config = dict(
    n_layer=12,
    n_kv_head=2,
    rope_base=1850.0,
    bias='qkv',
    init='normal',
    init_std_qkv=0.026,
    init_out_by_depth=True,
    lr_mult_o=0.657,
    beta1=0.95,
    seq_len=2048,
    train_tokens=476700000,
)
Each number is 128 + 24 x the weight over the matrix's rms, rounded and kept within 0 to 255. Layers, rows and columns count from 0. Numbers have three digits each.

# down: layer 6 MLP down (transposed), 448x160, rms 0.305, rows 281-380, columns 40-79
# gate: layer 6 MLP gate, 448x160, rms 0.33, rows 282-381, columns 40-79
# up: layer 6 MLP up, 448x160, rms 0.334, rows 282-381, columns 40-79
down281:161150062094117148137143131098105093131152144124149124099119166166147134095136118143117156148156110125160135144150103114
gate282:134120112120076134122156113105108148095155106132107119112127133147131108112101105109108134105090124095140127091108175106
up282:155101103100163153131133088164115130107178145126108096144134130145137121120126128098123117106137135162123104087165147124
down282:125130080157107141111152160114174125114108154133125116112143124084111149133123118197147101158125127094106154157120090106
gate283:095133132178115076134141125113094099129131145081171097112132118159107126146107188112152130142116120124113160082104117113
up283:118136119137140104104105135113075132129122118121138123100102118155128172062130124118168137144102127159113142111125143141
down283:146105183129119171109150107128140131111140123111134164146107113145159126153131103144153125113151112129181137158159116117
gate284:146169128121120136112133134120145137110148128139169119099114107140132154161131173102041134174115135141093106137088102078
up284:112095116124133146124118126109061111125111149112115118094125126138121141116107097121110115146143138127123157156113126135
down284:113119156115114117120146131201199119135096142143133125128137131096138144142150165147114125154117145168113131147115155153
gate285:138100131119114134125120107110098142164135127104114142168153113119141155164086132126170136110114087100130158127138083158
up285:156123193121125150128109129124140131113141117150115101113129136122132115137172182104141093106104126100122117155077121121
down285:124128130135113136147140140143119123140105137125127137141160145150069130129122121158102121116141155067123130124079128139
gate286:137117115062126052107123150155149137110131103149129164124122126130172127132119121108081108110105125105132114136051162066
up286:102180123164136142110094143096176131121159147129119070149118115171153139084123172099194113101117151121152132109148125146
down286:115087098142136167148126132107136144119077101160161153077153141104128128060149142132142121175103076144118156126098147119
gate287:153158094136143117082112121134120128152102164153134139124096126103125152132151100125160116123098131133133130154083165162
up287:153132119148116135144171090127132129076130159150161136162127141135130114101150148172133111123154155128163164164107128150
down287:131099146104130125128093170139154142122119118136106073148107168165075128111118126094112129113098112155103121133134141097
gate288:097178150084165113093128132184116067153151145101129138141092102144157169112157140135143133139111102116116117130117110120
up288:124105077142112117118154140154151104181110150124183151101170123154166139075159136146099111129150122077109096142132130161
down288:126150171146108132125109111166117129158153096092103138159138086132140126116123130130139158125171108139118105122135151127
gate289:111117124136131125085146188123069117141142165115104135112163113134144132115098095105136145140141147164092105165138118112
up289:128134147142151135137074118131175153121115130137140126080129171110153132165144175136114116090105119106141160097155110131
down289:129133127119091133107155131142148127126152118106089109107128109146143127107175126106128140144161128151101134138138158122
gate290:141145130090093119079136122126159146095106117150136122125119098148128126103164078128158100147144118111142132127127141091
up290:109090108115102144160133129113142099156101128127152102150103131097116169075179138111206118112141158101116124099179140147
down290:148149106120096137072145104167089144096124161149122137095139166150149094162141105142131140138139115145135129114080093139
gate291:160110143067149109140164099114126139072139125133105181138106151101104143117120134131127110113171104144131113139135168134
up291:056157109097135159180151129075143118133127151139132156094136097158081159094114127116120077088125149122088107110113146106
down291:162145140107106114089141115177149162092171123133137094150119135105180149173111166112136170143146109124177151126173094121
gate292:116162151125158153130107122133123137146149122152122110153133135122152133164116174163154144167149146122080155118147192127
up292:131126123120135106144156089118106153127154162148077090125159151120126156147074154086154136149129159100113103141130163105
down292:141132137114113124147141134118125146129130160138126171116059161091132128143182108168134112098109120124113149147116151149
gate293:119085132127170168111140158123151118122099051121169147151130140126146161126109128164162083169049129110107082115139103095
up293:123108117145166143098144133172164111166091119096141142117167114161131172158159130148166100115106145160113144108111183127
down293:098164148122109127112159111128128137118122124147094120135138067106112111147106151100116118124153082125120113156117155119
gate294:121130122103150097145125154150113152126115142127089144152107156128149126110166134124136123151150119133183103144114143097
up294:134128094125134106118128105105153141097144130136118153145122161114103118143093108165151188132127108134097084133124082121
down294:143137149128139145164108143101134121159092143128109095127112127144134107117146114142096083124146176116147171126127177092
gate295:134124117179127147109117172139107130139117154091115142118160143110108110116125093091133125097099156065190139140120124160
up295:151118150109131179144137106121118119155154131165174126136149169138135156121154157098114122160108098138149130092103150092
down295:139124093142122122077130132165164118085077131127150124115107130136098139150116117137135110146152165124058102151138118149
gate296:129132136124142108123108124079130155099118148146097129093122115122110105097112120139127135124057100073142103127144144133
up296:139140116116130114125119129125130127121166120129074099097131131139109103115154122120124153107101136142142139154152122101
down296:145159123148109151065110142119151129139147108142137140179136122191174173158113096106109119132112134159107132071142129121
gate297:120124095129119123105104130099143149145103184156141114117115145150158157122137131161147122132097118131121124132115117113
up297:123068157113101119136152172141149134105135129133103143105154154125097132114107128128112116103182188130081147111121151141
down297:123127110136140133090089129116184166168145115129129118109097143100113129103135178104123143147086126114164130143153077126
gate298:088141123119142085104131144146135119124135122090155152141168078085124178129095179120100136118106141127108129119109137152
up298:141149122106128099116138098139111186161087099120162158128137142134123108102146108145123143117124103128110138148131127144
down298:138115120099150197084122104126143131106098124113138187100108139101135110144115110137166099137129116132168125149126156153
gate299:145135121133148135115150165136120118159123153128112133112124144077147127128138159137158081130101121145114127118108142144
up299:112124138144122131113112114118146116127122125111101156151178089153177124148097108127124112134120138163151121140118107124
down299:132155128117105139146151074102137098137130112127130119142095119107158117124134135126141120124147156097129176106126156122
gate300:125074123148138115101173119122155140141138110118103086134176175102103152089151161132073115130184154121117128132111114126
up300:132158142153134135194141134160070095143128119131136135128073117147128118167102088132139143129098126070128128126118146122
down300:110092128094140135105107135133118119135154117115108085146124128125115112126119123057132127093115080125151135114117167109
gate301:092137147159129140130123170123162149097108137108173131112114090101158123120124166112148128125127098149164070125122128137
up301:124104155144125131097141176184174158125120127136138102091127135103141146108163135128153120137151114105138149106115132163
down301:132168112145112127114134131079182102124147132109158157154149122154126129146094128112142117147114131148139127102149150131
gate302:139117128138104128086133108103074099137124124115144158101094145130145123143126117126165120128131130099167118139076149095
up302:135109128113122105086198158195129139124144128213153091129191117096136155138139104118130104163147140131134149118124101149
down302:115156111105156129129139129081080136151120083138143146146117136158139141128093137147136181082136090123141116147172101120
gate303:139127161110164130132141121107123124092133145109099122140127112158097132111116108129141091164148185141123161129121121146
up303:095145144099131148117102086089133106157093141158140145130154116126133159102146158144131150148159063124104117140137129118
down303:144110163112134116169137149110130101082118133120145118142116131153124112154116085128153127096125170137116160111136088135
gate304:149147093116127141098082130113124138134138143111132122158148171105164090156174113151154119129108082121124141163109120151
up304:146188116150146160108101186138147106100168146089123106106134063162120187158101080131135064127120143120078146120158162087
down304:131182125136159131120141121086092127113095113122126148110132108128127124175116127145139155168124147103183163146151140133
gate305:149098119120137144117100189115130151128118100118135158104087075147107101107131119154159131143163171118110115125093104183
up305:134094103114120078146104146112168132086104129123118107136121148150140109187168122116158129129140080113117142126120122092
down305:104126178187143162115142134119112128131146108148122128099121085151145160093151145125156132134109160155127125124158119144
gate306:111187158119112115106101160107071146112134135108124148144042088125141115132137154167139139122117120134117052148124103115
up306:128102168128172114101145144140091118131149119156133120164118121175163133152138118142116140067106096104170114112062163098
down306:143105163099129152113121074119157148129111136089169145139127159108088117101105087142091126124166144142110140124112104132
gate307:105173164151162115133109136117136102147100128132114107161100120115163158148111125128168144120127108107192100132109157108
up307:156118121139106157100104153133148120095165155151105068147131086113102129152093134142119104142146116090124115122111124139
down307:117134141162118109121145104118115116143135116132126104124124157141119110122152113104101121118140145131112143105134143089
gate308:091145115145128171148128115110128123152080114122141155117148157152169124115139134123174098156124155162122138165133125119
up308:131142140132161132113112108112103109080113160123127107175194150110119111125128134121104124137134136079112142148141131116
down308:153070120142141135147105162120150118149141129142099130106112158131130104109153140146126134145148123152155137136161116102
gate309:163126087139088136126109091137162117178151142115151146112145130158129110136102133120143116146135137156157112115177105109
up309:100149119176129137138104120100141099117103165118136147166095096130128130131116123120114130088121110141085125154133158131
down309:113114100150127113154149116100124115116136100142150117129106140155106125115100155123122155134121182124127106103151136109
gate310:073178158105134149137121112165110139077088090188108140114113094165189158108149122140113141121098099059144107162099109202
up310:157147194120116097093112097066034115095115118130152086080112122103145154142073176126128115124118108109149142117107091106
down310:117144142132150132122139151112108131060117087142084133153114089168124170145138148146123140159098140157083137140150104117
gate311:115112120120123125128164150105135115079123149118139149140065155132119101137132156149143117089134145141082112161181143165
up311:117119156170124112141178115133134121099145142155101088106108129170162128153131126130132077066161110155144129158144119128
down311:082093169127109100155158150156160118102117119144103096150139100066113137157135127142111142116132223122119140136131152153
gate312:136121113140122125171127133130119123160105108132145098127105089206136106147131120122109119110091135109118173113117133120
up312:123085143116125132127146158110163154097158143130119178116132131084127160113141118105143161141126136099160131119145152119
down312:191155114141120130150126125078114122129135135141193146153084142160135128124121078131129122112105132135125126119160108154
gate313:139142102127119112145102140118123075158104145140116102138115144109149153085081119152137147124112122117129119145129141144
up313:148162105162090128089117122123121156135099126119118154146159093117147119126092138126126153124148122137135134081107121150
down313:085099134113151133157133079133151138088101150157074125140119114136128148115134133115145108129124149123120106122155126145
gate314:135088161112094084113133130164143126147120082126176162157125131144142127164128142141151197167100124138117140143126075117
up314:103100093171109122111127102144091161167109101129136150162124125117119171117187141144098110125115095161091119081133116132
down314:147122096157162142147124132091089148101137159120101099149160170139142140110116159084159104108170135126156132154143104123
gate315:123130138148094139136147111139111119141131117138122135134131157125174141117122138162118200141099107124111132130101160138
up315:124118082128109168097113135121128147121128138146123125146101137126092130122180132080136118109166122078126154129151119073
down315:114131154134158133117124137128127114137100138156132151094138138133121111108105150118099126167110131143112110121110117167
gate316:134124141167091128118128120103087125148103095128097099102137109112154138157140105095146071105129133083111151110080112090
up316:102131101132121131125145121113139101109161138138177120129118098103122167161126119134135141105116124131161143135154125128
down316:110113103150144097143153127097115114122096148152115092125126146146100136085150132118122126118134147155160119100103130105
gate317:102101140145093094123156158142135155138177140138134130130140125127173116130152118108129170112117199145109117120137139150
up317:138141151121139114160087082084089127122167149092103138155097126132099088092124118133101130106188104103157113157118115149
down317:115111108085131144102121130167148093106111162119151156133148121116127100123100129133134143173113150130061143106145149128
gate318:123119132088126088130110142116103099133126158087143147125147167120128116136123107133132137144123079141176113117103147121
up318:109140110118122170142082097116141081082131135133099135145158120106131129157120142161129161118120192139130127154142104108
down318:141119134134156126141118106136112109148144135118128128133127153120128123124143153117137126117150089116133140112100125154
gate319:072122165082084142100110104128123128091123145130114110171090128122156118126168172144135160138118103117098108151109095162
up319:138091135114119114120142109132089142108135132119133145132146134094148091165114132124123147093147085088121117087113112108
down319:127172162130104076134135152134127136119177138161148121152111159140112160172143134138148118099072109142139081145147156103
gate320:130157117137143182135155134140105106101149115124090168054135112111111102132099165119127146100110132132165135153116143115
up320:150111150144084153140128125109163152126090091146132138117186100085105126179097140084126124161140162148150144144088127122
down320:149138134115144075094091110107124121133116142109121102146087131148163145071125085132132122093141084075123108111128137106
gate321:128128130152131097140127114092073110156109125131165123141113115153124098135136133101090121167118150143123099144133179140
up321:099141139109126163135150136131095130130117108107135104143107102142130130118126144178153112120068101123105131121124107145
down321:094119141107103136131077172131103143143148122163110146105165129138095160092116137107143141144118135144150099106114093136
gate322:122085108110139100128137131150144110103157170120090126138125127150111093099118075148123087118117136133082093116111155097
up322:093158178049113169153148134092123092123148151124130121131123162097124143153119177107126148136130150135091148104151157136
down322:124104157124133129119113088149098110148154103119130155109133127093167117120102134078079110130206111167156114118122090121
gate323:138133160170127151135097107105120101156123123176090114081129139144146182160179151094148115124133123137153115177124139133
up323:109090112091107109107130098148138147161140107197119141114125154151131143135091164148170150141125092116095133121159114144
down323:068134162130106116177131138135127130149143067130137120128166095145123110181135149106124138121112115132141110096117127120
gate324:077120133134109086107127135127152161148117143165150138144122126170157142125122112075136156180156169114162147121096135110
up324:161110128158145128167103107155093087105115103121094133129130108105136134119105136187086120081143134096067169193130119166
down324:123129106096125154138143124131149089161130162132143113175141148152118116144116167136099138131170211137135149104125086079
gate325:124110117159081123115104130090132105076140164098112134114103140164158097109133124089122169121110123104153142140143117108
up325:112161115151151127150170111131109110149115113102110123081139139146122097149130154087111162110161135142145126105148139141
down325:111134165145124131140135168126157129145155140138133135102130100125105150116137187166108132157124157167114107159120108096
gate326:166144124110132133131153105102133143130121121114124094125123104158132127143121131125133141163168123162142112126169105096
up326:120151107105110137117135119122127145151104122171121140101124084176103127113091139108152138141176156128142146124141106095
down326:148076149127135136113116165139139111110175177094165123111109179117120122141144130121081138101073091128125074147130117164
gate327:124096077159155107116110102084141133133132085087116120134122125145115131148090117090123091130096126138127116129065125130
up327:152105128145130119149093141120178122155114171163121096142106098162148149117043128132164134177112144116137090151152164172
down327:104127117121098107108119124167120103136097117118126105113124144127103117141120120189157072150126163142051137146103087122
gate328:100115094054146110136103131163160123152124081143124119130146127146149166132162129138113117124123139098123145147067140112
up328:163149131131116089145099153128139095123139145141128130135067114092109104158089151076172098165133109158102114102122127148
down328:136121160114127129122166096158109109143122095168104113132125085142132132124093123156122140130102154167097134124110082145
gate329:095126128101133146108114114137128110139131124097120123116126104078163124142139099155146132118129143141139160099130118122
up329:114153131156122146148097097111151121120139140128139130122094114139147099142096152098122135128089120076132132110138117092
down329:156135096130158146106112118135111121129142160130121128149128149126106140130175116110118110141174116144146136126100132137
gate330:085092159080108151139172112151137149096140106157146120137128102120121183138119157138145134102133103140119088152128168102
up330:101110133128119124126154090102125148130100117142114114136151139165112142136102124149130123108135106105091083118137143099
down330:150100088106097152150166117177135134091162122100168089128126074097082167135117125142127122135089124125163122138109115111
gate331:112114172104133107153094089144089133147144113093151114173135166059142122147117138103131111170095094148146141116162148089
up331:121150151137103095120109115112096120128102126102145123133100173105158120112132142092158147149133088153168179122119142087
down331:105140097097126152144123122117138130096107129137130096144116085166124153155131122150123150083163143069144119141112090123
gate332:165139139112153184116118142153130099138134157116139143113118106134157142158132143165141094106068097128108129154150147089
up332:175141128126131137106149110105143113115130106154111124097112142112133120105155113157129096101123134107173189144140137098
down332:167139135159088086105122125145138122143137140165159139087141145138197123144110154099136158170149118143126135167118108131
gate333:089063130151158118134121130111182176114130174140086115117102167112150151157154114165141148114151115110118128179097118116
up333:143107118111096125128110163109129132115112151157149142094180184072140141108104135160113121147162096136137179102117103104
down333:108124122121127119136107149123201117104160152130125144113103120134056135097128096142169121125097153128111118154171117185
gate334:116155161104116080076123148145120120098113138145145126098127127157139125141202144171153098135114125143167152185095154131
up334:158095129128136157143103084103147132159116074154126148088082099124125165163105134094163112140148105097146144117102174131
down334:139113105115121108134149111141115133138101116163155125130121148103165096162151108153110134117142121138129125089137163161
gate335:199072134099138136057108126127145168120134082109119149070050141150145137133133103213138089128131131136141150183093135147
up335:143095104183122119135154149107090137173112112128140145191170126100104112124121121083115168128130149109153129116123121123
down335:110124165120136153126144131109118084115184131135050098140092116184132114112133119104133130131104085117162138112104112128
gate336:168078149122113138131139140118137086156148129120133144163133131146099136149119131149133158139153109137121153133132085190
up336:127130145106170131110086097099141189125083114136111121125133122117149157118131129124145162119094055132132118129097163070
down336:139106085137126155150174108160107097132106121124127132143130108095122140149121136151117106106142155107141112147140123130
gate337:121119105155096107089144111127141157150096163100116142114126115148116145124168155119092128149181165117093167141145139142
up337:170158157086164145146142093162144123156116117129141133116129122119123127100090141134121117113138106119124104114161084132
down337:152108121139134100121121122130160122077142131128110130089105137160125107106141119130096100161140195113106147179090110155
gate338:120132136152142152138117095096116120121133121142120137131144103169145092160084182129126112135145146131113129092111108109
up338:125152084116146156120112101160096139083134115107145139154105127084109136148100157146152165108080117091161133150119130103
down338:112117145115151115101141152098140131120112084123103137111167084126110116109146108106145108167177128142104116113143125135
gate339:171135150143149141103100160163127113126150133098093129124140079128157101157131076184113129189165061093116127134122101118
up339:109144104082124101141184120068137122137104149136147144092119156139099151098161159095146171076098209132165174142141119116
down339:128091162142125125156129119155121126138145125125103122154143121139126116124109126151115090118180151132079111106140150127
gate340:075070127104135140142154139094121104103152137101121146131140099102140174115139159132134125123114140143103101125111143130
up340:073151166216119112142133125111167124126154133116104139159148104139157124152088116135144085139106152106137102127137129154
down340:169176129117123128111089163128128153126090117153142101104139128129142122148147124094114106123128123100126154061105142130
gate341:100139147112119161098122111146132146092126157121132122141112123090173123152138154132141118113126106139119084070149105129
up341:151130130196081133122137128137129140116111128139114143169137090131133078113081124122111135088118124082110117147092106198
down341:119131131137155093103120077141121132163137128110129120123096103166129153112119118124135089118160156180125155132137160128
gate342:117135144137112139142123086120127092142167110107155108115134098122113114131173117119108125095158152114106105119132102123
up342:105136120134134143157139140164156154147120092166100136106144116127124150098146133115129145141094109168116122164138127120
down342:117155144089179136098126106132128133159125109125141134128086153081134138090046144149136116134189107115112126168152118129
gate343:121123113097117121164143125131096081164147145168108135108162140158092132088125104089134138176084095127128130068140124104
up343:108149099116122107151181116175086102148116122141140142137192144177136126124156095095087087181098096154120150066112141152
down343:139107156140152165099078153116147158104112138130175127111123109102130122148120155133118138097151155130122097171163105122
gate344:161084116100158124135143076124102093127113083106086119162136118133144099125120152145118117106106126104153179154130131065
up344:123086118123144119113143112129170121202147104150097152120102175136160144101172111127134113150192116106161129079125127149
down344:083116136131144154137136090131107115134097183139138136114108144141072115119102082128131128114125151125147083130149178133
gate345:132152163106108104087151116113114111164157125130122156157125167122141130122146126128142115123172101170168107133147135138
up345:161127134099149085100159117105129135104144135169103108143102202098142144110160107063118136183153109137176118103131122087
down345:115133150125116129109137177138143112132119101148130114144161132130168139104144156173100083099137155179122142156120151125
gate346:119103106148150077130129120110118113133134055134129115126181197129179161165122120131106090066123114077150102166128164137
up346:095105068154153144132105174097136110161117115123109109123136155119143102116138136129151106049217094127095065117129128161
down346:098132122107115053168111148161124120109130103170170144136161159165182133162131135109132173089138111133165085135114151132
gate347:111113149142148102100119101144127128096143135149154134121120105115158117077128125143157084127102130147147118145118102128
up347:162141107093078110154124116125115128148109148115135123128129145148115137105153129117179160095153144128142127093150134159
down347:122125152155117125110177132149127149109113138158115139105108106072112150100113090113166113129110133189090107154129090175
gate348:112123122090105135147121095117141161150099108168132105114118123160129149090133103115114121131134098092126120138130127128
up348:132120146137126114072104167125118098126162163137108148124098163125123168132128086159168103139161126133150151126139114177
down348:117128097111118129189150088127126130130109099139155112122159116120124132148122150112093135146142149107127128117095169102
gate349:090185130062136147123174141171091116111089099142123169143190119160200128107161124098060110088128114154137138119094179117
up349:100104178071107149147119115122131183076127125110099118209119142105144134163108087154103115081142161122149123100081132136
down349:123140091142113149120097129111128112143104087093126129086146094109103125143113176130149121162116120121097099167124108111
gate350:133114092153106150144163123146134127122139090139118135140181155144124115146131134109134128135164100150126110117104125160
up350:105114118126116125088110149124159121143111161078110121075147151126118140119139151122118120113129108116107145155108152069
down350:148140129168120111112139111142080136104146103110125109129110117119131121142124109129112127147108100129144117128123120146
gate351:087136119155121138116128139165104145132106094127088122143112110128144090109110129105093119098101086160118136102138147176
up351:099124127073153142111110130134115097175140195150140129099098161142138074117131149119106135145107157146115109113135119114
down351:079144104134133099134155107127150128114074097093084153120105130136089149114113120125144120079157115112132104138119158108
gate352:163157148138112104159128130150175137122153113144150097168105171115121127132119097171160102126165152105084102148150132146
up352:175114112144110136113100131133126126134144103149149148129115116131125098117149103091125192146192129072114148126137142139
down352:151118155096101083144137156136126120119144173133157149170114146100081128146122077150122106132112126153125124136134151129
gate353:127157124175154169073142182133115094150096133101131120141130158129157134139159144141161136089119123125127099099125113132
up353:149086133088096150154148061114148121091111155143144175118125153123120144083147139117116136148183096127117150165111131116
down353:107155143126160106075116182138097142165124126133111092143117144109153149142129142122142121159101128122142104100135099137
gate354:084128127118148135140157103142135112144126141118110141179079139099150127146151123119124148123115120096122157112172154123
up354:145130121125122106132115148151118150126155156105175149151180115156097160153163069135144155155123125165161099110109105124
down354:128179137087113098120100123150123138114120132092097124081165147144161091122133127157123170113108115109134159124120116105
gate355:131110101121149137148159099132141147132140114109114133132156116120100118159103146075145134160141137173106153110120125141
up355:124135157111131162093106126114140147095134158107091135141109127160119146100121121190102082095113141152144098133134160127
down355:110158106130121123170140121115132119170133132138169116121151110082105121125117115092158138144137150141111146082131113148
gate356:164158127099147133141118130159131137143141128126127124113123089133136088103121172121081168121138078119157143117138148093
up356:174089116165136172111114152142127149142155133105166188125147148149152159145116145117116160142131127123115093103152133115
down356:131167110113128171102141157100126141108107092135112102118144115090131151145139111139123132111129122118129136121134127147
gate357:137145137170146140106103122105126161158122118108128154126143114104096133163155134091151090122185119133131084147138128151
up357:117140102145155154107161128141110110145138121077172132134085144104154165170130128150117110116105122128132119149161144162
down357:122167123110138116174098102152160147104120169118106072112119158157128154132110117111140136149120140134085102120123066119
gate358:133134133141163123105113112120110157141133141100117105124137095093141143133133149106157111118154092110153137116129128130
up358:129106133093166145163096126143142177123168175089098074119101094144138144111133100151180118132148114099137127163157089096
down358:103124140140127111127160150111136110122093118134141147091131155094124125158101164111094133149116157125126074121142190107
gate359:147126116131116088112164143131145114084158120107166142055124107126153104147121131123135139116146121128148140091118134098
up359:133193104142113143115108159114098108134107143148132152154085112177163152103127099103127131145108077138130130133149116143
down359:160072112128147138140127108110149116159153140134128169136139198127106102133166120143126103104154132144121137142137142138
gate360:128110151087113110130137108120130181136156085088120102122125129115120140128134122113124153156165115127125097140087145099
up360:086145133138094154105146119106129173158137110086066125186138129111143100089160137142130129158127124130142103139110121132
down360:140122110121126121134141125140131104101120122174197124146115102150083129144104109111107161148111097152171154137137128104
gate361:142168079146109109148089155107102103118139142144120103112093131127115133121106140132141086157134086170139113171081128134
up361:137122131116122114137124142154110100122132115118140124109104064101134106144109121132138088187133123154128153153217129174
down361:135127152146121137082167131119081162139123105111103135160173128077148146160132173116129150150139119142132111111132104145
gate362:151152114157144127171129149163158099134137139110113140151155147118175122136137143115133142093154143125089119081140107127
up362:136137103165132124128101113140119104101147077119138144133173145148123129166113163145115119114129142142127053125148124155
down362:088126094126139084170111187126146111168112132143149136107159088132142086115122099091164124111104149171115089075146169123
gate363:084125155059131115118109110114112124106085089121096102199107142176179129113119083148094128110129102101170083094074188145
up363:158128158131152176155132148114192185108115099142161142103115152137187124127145148146085092151085200149150116117134193128
down363:121097141093155094108118185127122155080146156152118127173132137150138122142111099121124157085156095142128053079096113125
gate364:135111132129128146141102110104129135109143133135083140089077120159137126110122112147196142124124131116145104118163148094
up364:113147110111102182113150134120081113112105147151144127130148143129117107144132125134122113122118105167111095128157117111
down364:136098118146128098108119078110175091154139115133111099131133162126155093111127118128114163131113098110114162094124120122
gate365:131148074118116131117130098171200146104110155149150116135140081153107098148098105106111127119145121142140114132137150132
up365:150117104127129111089154082127136124139131129119160148131171157093131133104131130162095104129195154119164140120099136133
down365:128097153156160103166148174094097113100100113132080147145098184164157128158098141119132166132079149104133149153114108140
gate366:081155101135156130143133150111151113129146133123145121115168110167098116125091133095130122174114103146102107112113158121
up366:073089160066155130126149134158106118123130160091141142087150126137103081085167140106070079085117161156109105147121160148
down366:143123135174113133121122141119143135169132115120087132174150133086155147121121115109148141148106176115118131147150087098
gate367:098162103091107113137110120135121118113110138123105137169136130158145136116139126116141115123103145092140117141169136110
up367:130105134116092142119103103149135125152101144142165129166117113082170130136187111058092153135157150099144186146145122140
down367:128120144129146119133164152108127131136173179131127116127154131103132118117129141173143068140171114169161127117100092105
gate368:132148104093117064190171113134121138157161106160095136126159101116116113105128149101172116071114123109111145116144101094
up368:075159155152161133115147125098105145130101121136114165132127117148167116113173114147134143122118085128100143161132069126
down368:150125126114063109130098109100164146176128129161125122129208154119109118150113202087150138162141157124137122079168097110
gate369:169155137136133117086113122123129171059139163102116157107121141101174104112121186093081145162143119151157157117110170092
up369:095133120125128070125109170105168086151110145117107143146104130147125123152130137180213172132115137091128127165160109139
down369:109144112121108086107116130142136131161119200120102124160092162119117136130141135132145153149151171127121115123116109151
gate370:136131120131128146078083131157080123124105111139077106150143104151139103100124104140143147127107098150152125113144170157
up370:115095146162109111159137130115127094113134163149130166154091147114083110108142146115122132144111135130120116134109100149
down370:144145138130151163098146127179116114134082109141106110105116108124111114149126101128111134126087132116104154166121132136
gate371:142155103139136106144112132122125172151141117133122153081143153077140097123140135092127148200118091102156136119152164104
up371:139110100157143140112115122143107133146140151153126133152147133154137141089115156142143155166142151190093098135150157130
down371:093123165099096155144156148118122142157194122095086118124105124165155098093105090109113133111115142061179117122153127137
gate372:165113143125136114113145089117130119101112111112125146130125124096071086105157119105087136148193115103129141128139125165
up372:116087133126191153147139108127129073103146123130153140141104120129141104144112154153143135143122115123111070127119140123
down372:143101137141098064124142115146158140147108150161123141127135140131105162079099096154141105150142177124140170140132118124
gate373:120142084158103097121128140136160105140130108104128090132144116132153103130108088100119123105085115139124065131142172130
up373:157142132097092167130103087109128164173133117140120151158115103105146122118149127130137139143125147171128165175116087124
down373:134085098149110109128151189170110141103140087132131085125194116129100137185120137160151110126120123114150089105103151101
gate374:140105112106115073121148126163110151162171156162125148123179143098145111130147131140089139121118127134126107144160133134
up374:118095130099105101087118108166140144109166165125122162096137149104136092105143152141076124148139150149109139110138143107
down374:125141127109159185160110182102095118118065084073160095134154109135124122151091146149145127099083162112104121144116120125
gate375:147134122129194113123107160149110141133098131116107137123128145115110118114140115139128125083132106110163173156108136151
up375:121127136168094115150126153167120112152103129102158113134128148134140096128130129151112121112144104059116165139152117101
down375:107068174117126173099137090112134146109143166116106059152063139157133173144109124117128171110139127150128141133138121119
gate376:114148112137111105095141156160120182116122083104084123122110147108101156143126111136143106160129137128145117116089096136
up376:121122117147126140095143124176122159104112111120082095143094113109129147161156079102131103106134112097156125152110127118
down376:153111141151129129153142147091129120139138133156170149114157138146114118097109147150149177117131092139116162139127133135
gate377:154169169157115149186116107127111164124137141150107140145099154101129156123111116132127134143132095125088094113134134135
up377:160150129090133146176122113134114139118155146127116118178169128097097108146152158152088062144089133175156166124155130100
down377:135100097098133116155120111156127166101099128174156142110124115149173112109075123154099189126173101100086110145128130133
gate378:105103096143157118158122098130149096107086132121153139135107125130154132092123108134109090131127131084131078127166122151
up378:130122148095164124118171100129125131159155150113132117175160128138113110162145116114110079102159118130112127103105140149
down378:153118141109138135105065122193153145103147084107154107078119119104137146146145110108108166140085097117141128130139151122
gate379:114128069125134125131127156111113142104111137110121127149115129117144148110129157097131099098132137177124107103117135123
up379:097151098142155106155115152102103143127134127150111091101124115112111145132144116102129109102110102186150114155118129114
down379:144124101135126139136096141149167161129127107102110117153136121161158096095127141152102105126143105128111121111128143153
gate380:076114119101163135139154129107114087119148102112146117145122129134141116112145115150112078104150114071147106130158143093
up380:103140184138131111121124135185093127167086087151148147091154143104141115121136114164112124078123138118120142124130130132
down380:108142105149128129104111129111145164104093155167168115101131105120096158152129122121108144140166111128125147099112131133
gate381:151111118106084132122143142137142114101135124137132118129103145125121189113091128104116116182127125180143129132145156171
up381:119156179131165135119157102155148118108112096164116104158144122134061121123127149140104124128128130128100119146142142124